Weights of a small GPT-style language model, trained from scratch on English Wikipedia: MLP 768 SwiGLU, 4.05M parameters.
Each number is 128 + 32 x the weight over the matrix's rms, rounded and kept within 0 to 255. Layers, rows and columns count from 0. Numbers have three digits each.

# layer 6 MLP up, 768x128, rms 0.18, rows 434-467, columns 64-127
120166088168127117144156140104124165124076091156176173094119132137130134128168130154153115136110077078135125121134126069180162136129104135139065196107147076141145168088132140085125124174120106
106122149144154120097100218156112082138092182150122104184146120098109030133072114114080157100135135149092092122135161112117126102125109075123119199080082081092199053091162094090116114061138127
144121104138128157168149117106117087136094130157160155124135117079146153083161110110191147117093134116108184122111078186181099151137088159141035134025141139111129158124116090161177204132111135
179146121082126138054099096144151133118105153152129160088116138087144106145160215188163103173128114173150104168097108131172139172119096116100118152118130102141139076194149118134144130148120136
113065103118090134125176149140144164147076139152094091124172113087074073110173132104112140135118120064138120139153121125177141124097148093140075118102112125130120130144120104135115125130097157
110127107110103127173110154134137148163154172166109166121119147091099138100158112082206059184153091094136076119126085146179145131113087140010152115114109148186122146139129136133152141141088150
113104088125122114146141081111120123151096209177141074153126109137152052128092081119135101084147128173173082124112174137163153124140129117118088202122105120141143165170181140126108102157095196
086112127075199158096142149088122089118124182149092095190126084075148105162098110140102120165104100199135148087155129159096147182137128073112148163137159158106158064137106115134151174197159146
141143114123129103137109136154148133134123219108076129149154100145171117129128148132080092076169132152178187126112170141139139156121144118099184089197140087176184108104070121130071112107115144
100134116125159142066106130049120111182137147116119092090143135117065113175111106079153123160126165140095069107066092102085109084134107165160087168110179145129091175115121126161107139085119097
081155174080141141103127110139156108129111144152117087137113092126135159154102105140135155139098105105120151152109126147144091088101118127120153104067126133110166134117188174106191146123120140
132097088090128110119107101141187067153093134154103142086073134134062119168176126133033086147114191137139087064170115098146163172204111126112078178165066140150071116107051123111127109123167067
112112139116179096189200094127078078158165151108123143142079133099136108110167181086164112147122099126162120124156128127139071164167071102132115196147108148174137172169119131081139195134131144
076168153122119213120167141121148108131138109155139111188145127116032093064077108088094067201136117149150130119161146179182140124135055121152163086134116143058130092152165100142131077110077113
099147073089133158126158179149143149089150138111133087172136117072167124147061158118131143140149138154117123142101106139142139073138128168122126093044113129110065181117117041098131138130134145
167128091161144102070102100178133157138123124083168106091125111114140202110198077074078127124121109092068139153111101148124161152128076116174100153124134158111122103085154178118027180181086144
188151114125164114094079162137099136124110139138100175135123143117092159119083077152117122139121134141182141087093140091113141106122136124105198124084063148097120116074163090044076114126147097
127098126191172128079125146140097171134071149166133128071154110091098118151167138127118099127130102174168090202200060117115109095215159130141045121114157116041109133112174101110083099085095097
121162181082134123059118160140086071162058139099086104132081090104087126112121091137176125067094101122059081123095114140179143081091080171195139120139148146147145102123141112104107127095076114
128135168160130115095185109166143124176117145088098168170103152174154155132117104088095139144188183143082118130119146114139125134128097142121139148138121139114069133066127145110169153158171178
139138152106167119157100173123118158105145093103182192145169121136145143069068161130185133064088147123172097141197153171148135106114123124141177079078116105111091110101133115038122123113115176
048133138115167157117106088076126180124156114098153135096133167189069086216161150088195136089132156113151111128126167085152118119140122122089134140154149136123107126149118160106126145152078115
129166186121132146149165121105183144117116143121113073128169139118092147202145153134122139155121169163133087135102161041116162098063097096136133151066145153092099104150054163119110181094169164
171138127167074136131080105134177148143109151136141181119056138083120173112094152136079114146124109099182199169177144132117097093106190150134076101116125197156107109095134163175153099166127144
145092056094166103123139120163093149132111102065156123141089143130133162134067123094141117160126150156148157112130169148123159137111073192141182059062177206150116108143104224084139160112119071
103110117156089135167172125168071101131140178137147086091082066156210131130139149106215162129093118125144105201111128107161161135087127106178164136130087101132162149139080098160167155124080100
134072068158191193102145144113138122171114152126166151159113130139170194131121106107132056133115103131089120140121130127178151161091174135064150155162139114146079137111136158161130087128109130
160101152087130157122111165087121135135140143137177120119168116141135174123082075231087121143085043168133096109127106132143100125108097133064104120106124106134088127168154132154101124118170157
102089153067190161096188117070165166189162129125104083124181104129070142126085123106112113171113138119094082096150137146136183152127132140091142096132121096131129126163091156170149165117091182
095151088114148163182133162137106168128168100167106084110071117147138086154126108147169091166103124128139110097108149114139103116181130114176141090146142070163117149151112172088137085051106147
090120092112110118111114134183159117098130108173127125126121175115148086157070125166130091103080072163085111090172118179147138112156174117122143070077084150186149103124188105079073141128100096
102112093105094151064148159130094111113158117138110112111139181107093155104154100142168083152081119102135178125080138120150148171156101133126162141111095074133060093093071152201201094115158088
110148124164194147085123113107094127178062125083116142125111173021102141120188155108069118133134095165063192090163153173196084149102148062137134126131115109154113110117161156206112092158131158
102161113116136139083198181133090214124158084129116071125126126140109157132085148099152140070098109067147138075147123131066113142126117060108114143201145188120180144111128124158108155128081196
# layer 6 MLP down (transposed), 768x128, rms 0.0662, rows 434-466, columns 64-127
078127160122087142116109128137092132139123133090115101104096156164209144097148131181142179137204136133147150128103059149129118091151177093094135085157187167107118159114134108085143145112112088
051128093064163163152143093111124140116114103105119162113135121138150157094128208060170109112175062129131201171178107121174133134141120161168128125164141165104123129192136091161116184191110143
128102130148132138094165078183156121118129124080103157171148128164124119103118134152148121140131181114154180187056157097110165074147132126136166112159092096109118158092085156160142082123087116
049130111082135154169127201087108135071136094115168155144122116177143162114088072085142139090156102086114160102163134128136133135110184141162154096092089102109139202125118196193138155137103158
110096097109177093112172153169150194122196106144134128129140105151130152137114197116102168141139108136034137122134137071146103155155136125087102143125110144089164136099164118140089114132068144
207145127113193126098170132186155109094147168150135115120121113127148083126204152116091136125084130157086132166105166137096168133129126066144120147105104156095128097145148143172143091098109161
140103173114095153180139076083147068178144077113163152100113130165155165132141121160052188108079150167134174160180164133101177150126110140137176164131170152123135151129165131102149157071142123
122160137137118137185080141076099065145059109147121148195111095166139153120178142101187158162146145084028156053203158057147150124180123170148150122175152115137106152079134145144105161112133156
122144129109132127165166168082121177114114135064156140216084161120144119152141103116077150107135125150087127075123136094146124120092132096121139157161138123091077126120185106141091122056138101
106162191084061148118126150103112116140107115101153106132155148139128116074148077131104172116138114110136140132126153140193143067153135044132151104110141150184116159133099152117196183113141096
145154175136099135147090132095166168168086122123149119120119162168151126124142152131106094137092157147185120149137090119124115146105156157185107124175121168140112111116169161082079077135143123
064126159162085126112153098096164144103096174117127188147113144091097137177129060135148163169166146171133083109101123126130160075104173121108080127117138081174139152170076069123138149162116154
125142074120072070092174179163047191130154134098114121119105114153129109154174131114123112118103130154127163119167124110152117137168152202123131128123150079124140103176130057136165118123130110
125102117104140153154117139088187102112130119165174136143155099117143118142141158148076097209105133184167166171115088090155142124130086159105095125138175173114116117105118146173174145112092093
135136089097134161131146131124129125157145163149159167124143146125072135122155100053131136134156151104105156073128144186101150120143125153139113147159143154180156145134163128131167169169117155
079150135092127150135101153139123152146168216175104176102136100111029137130134090150179165121150134148137213137120148051126082124130096075092089176143076097145146085079112108122124052140173085
182147129150151165126146097128123171172181101118158085140113151143156108130133197099131130132145112138114101170090044182111107173115141149148153072098114148079127166184149136181140100204092127
170136117123144124130181095149130104157143145193135072196177080076159088134113131106129101075113161098137147106127116104118128121183158149162128106134083116089081178113140070163101102077118111
117120164137115163179123174117158157183152106131136170135131130142165122160136106113139176121082151136075176145151123146083121142124160159056074117091152108092131094159163147116128115163124079
097166129084216050115055145156087122093094129090117148124162132142095093129161136049099134124126122171071167109113045112071102159186183158110143152094156176147150165083100150127124061164142128
108098183059094094114170105154109085104114142152142104091096073121191128160200133110078124110138072113106127106166128083151112149124127166093063166148129142172170130168148132117088058199120058
142103165170107131107108234160106089086080140093124168135131190126121115146111148129041136097088116108112111118150104090098071073092099153076145148134131173116167089109167119095051193109120069
109164148126163157118122075141121122086164156176155127040092123074064130162064186144155113146076129124156144118073104097131191143170091118135129123149169193069139174160137233155160063162127127
182171150155130085111156083126130141171097125069099148122187119166158133105161101164080103146141105146157140080093149146160154152178116101142173149179130146097146178106088151104106120109116095
161144148152192136173087130069103125186105125123099139172152125027130077164115059138124121187080105121074119097111111111154162151079135124069116148022137112134141193082095139091100118110174126
050123174092108137161141127099203113127078080106091096175099181058153140124165130174107107128166123129178192095114147149083084126144118088123123092118119118118141108138140129113113079110125103
110138138117094114139172093140126076051148123114108147119135094087177148182156089162150136144141178143170109102135164089140129145096104093164092055105146136195148093117096106076118119111162149
073127100140087129103110109144168147131102116063126122077091098102093144199142132125136139150150148123149134121107108110173219133128106143191177109072148091081100081094130154175163122148111085
123103113163070162136081130171143120089113088120189152097101162153102143114124142136089147159107108157108062121109152141072136165107134131132172135088088142148184129101090123146093150077216186
131104135150131164135125118088068064072149122120085172115190095058111116073123123096165170176064077122156064154177089165097153128133169114149155122103178159160102133108163115094085103101174084
120192098151088105113121162092119137145086176156147165123155129144160190166109067117130101103098058073173130157100157137108076175109109118088118086113095135128072115097157140092125112216147099
119118103144132103057059100127141183110176162148153093108120053143179145089105098114114073074144192085146120143155129118129100157150119125139118135077130146182075155157095142141070116155180132
069181161142091138142139143123129110079200113185178077124199162125154096161105114163191127183197117096154118154137106143103176110082124131091126150147103065086134117143148148146168099104099115
# layer 6 MLP gate, 768x128, rms 0.166, rows 435-467, columns 64-127
126087148154159064145148143087090094105105112107138080130118209226156122194056103102155172057108185150159125090128089148070164104143134170133143138118143086121122085071097150091111079112161168
088103181120079119128112153169107117140143150160165172139170125112053174086217083128167153160112146120119168107173178124110130115147123094098121093131101118115159141181171144163113151146138154
095144149151139132169105085157136125151094086134125102113129109121183147168166103177164115127160160123117090109160127111148126105163113114063157103113104183189126104124093139128105109071081113
108147095166103130119134180079117129166134123084087173147148109081104146112105151099112117119120106157157145111069116086143077132165149146119148134103129166128179169105137153175025101149167166
158169164101087146133096132145144153202063143156089158077110121152112145102134188109184169173156138116131189140143066155147151143123131131093101133146079095110156181089144125153129062186078113
116172115101122137079143121051158160091122120152150197134140143166162139222078203120114127097145112122184146114146080140214119132086101161160185163099133072181094159194116124069123088086156152
126129155155082146125137162123118123159129068125217179094120099123169110087120109163125121131108168142131153146121146105089128135096174124123115123099124161179137055170155179126140123132174147
131139095120104072139174126162164135132084119154127121116104082094111114243064159091117177175097105104079159124127069097142109095149077113144126141104101080100104162071122151114109146094139119
130094176097116113107128138150166152205163108113148168142168132074076132162130148158073149065094105126147110131107122122129105127071182133128171122123116093087129108175119135129165153124153147
126101196138173141198127165114154155196090083119175125098142119155163117161150167170136099094093150091122143124096123125111126166149165174108157134089161083159104143100151126089088138166135091
129181102124131138141126161217130144147178046140193147137143125123097087139109116137139150106089081122125143175090123097089106104118200099127103136140116136108131144120179174159126056099155127
152069101115177065135152149133161114085076149134101088132115160125174135161145159169092153084150150130112108132142098105056169139125066120123151202148118139097116124102105153035102118079146125
024112123077085123150107055090112151158118072129159130123105121111127167150110077153206165129079169122082135125108079059096089117113151163135090119104114051136143130118140122160129179137141149
134055149080092115138109124074108126104133094140128131081130146106098092115134152115092095137129095136164110086140123160149140135127111166115156116156173162125097118106141134140143126198150112
117196117106141108114103098142170139203127168067191071125128081126089184129171168114130143139142125104128137157112139117141096194159158190054156192087161135149149108183099181090146164151170085
114149094109145096124088101126139098166094083150063142163120143075038137181183120118157159172154151159102107159103138094167139116132143136206156175128111107110107108092191100170119080166094146
168070115139161112112109170109090137128173126072143113100135113160121051127131126091083145201164111173181088133091110163064160105054140136120150156199156161086098135148097144102180086125150133
124147102065138118161158136094163167081145111137197154155111108145098181126140175170128175148140064106156129150144102103142116180231115136056143139125123125130089121166144134124106116069153098
186116169131095131172113147180127128132116109148100095130163171153144162121170124119116134077095157167130164167119108137096149137099118111117112104147096101159072074126118175093070122090200210
137106078135085081122111147193084133177201064120183122113090118115167160121114085136122141173097131107097139132160082109087119162164145137123158117137138144158115093122176135097087172110119113
125118133145121147120067139097113153119155160113096153113120146117168155120109156108098112076187131130092185167139070090124159174112119182135112159076117178240109111190110187157170118103180111
140158126134113128118143127172173118126100107141132171130128121123030143154105128112159130160117141107163155176089120064150157166096137173111106111098121105044165071088097086113154104098122143
089157112125089120144132151126108141109104083129068094171139104165111151127133115171117145125112149097149187136098109158192165067124111120146036100130145172130132119161094159207090153168130130
068170135192073152072100129169143143095072136128126138072141091135131039116039103095113165117192087158102134122151149109157143088112141080168132166155071174150123124165082125095124092128116144
084162195150076135153108105111120152141154149151154164155106154172120128142120103129085084129101055092111105114149103115129155125108133132143103109137046176163153159115119136159134157112084113
173157146127123124128135102051184166069150146134129146128174122124096143180193095141155152164170144119133122104160164123113131073134088091101121077127152137173154136092153155128125096137165120
102164125173111128068128089119166120164104124158183061142111132143157156151111170155115180141152128128099067088124133067111159142157137086156179177167127113113090169175155143112095149151148109
135130077153086162137094144142191136177086123147134107106130144131137146148185166129104141133121149128059112113101147111089088157143148129149162106167177101125131093149065087055126140065147115
154133151132148085162174125146081077164096137129082110154135080104164120147144134154212154137120167094080138163082118122127142136121152139118139133148102169087159122123117095184134160112102151
141134112065138192149157147121104066126171139129131120098125114096101148105050081159105168077132147130128133105141124167083109111145096143114166127149126126109102163097069152151089133164128149
076120156122127130112130105141170153153107150088099062113105140129117057112078156118148177154146109211107195067140152150096086133163165110130132139103088196111120111064110145104135115177141124
100147094068102167140140123113071138085154175122071121113157141159080116140165124157097198151112153103156138203135160136164089085135103143162118134143099062083148152125198135119137111133075109
147065145054132135127134161105084136117133127132109142136112124086135125123183097127136159131162200181122112166114170073176108143110152096159075126139072068131122105134109142135122100075117133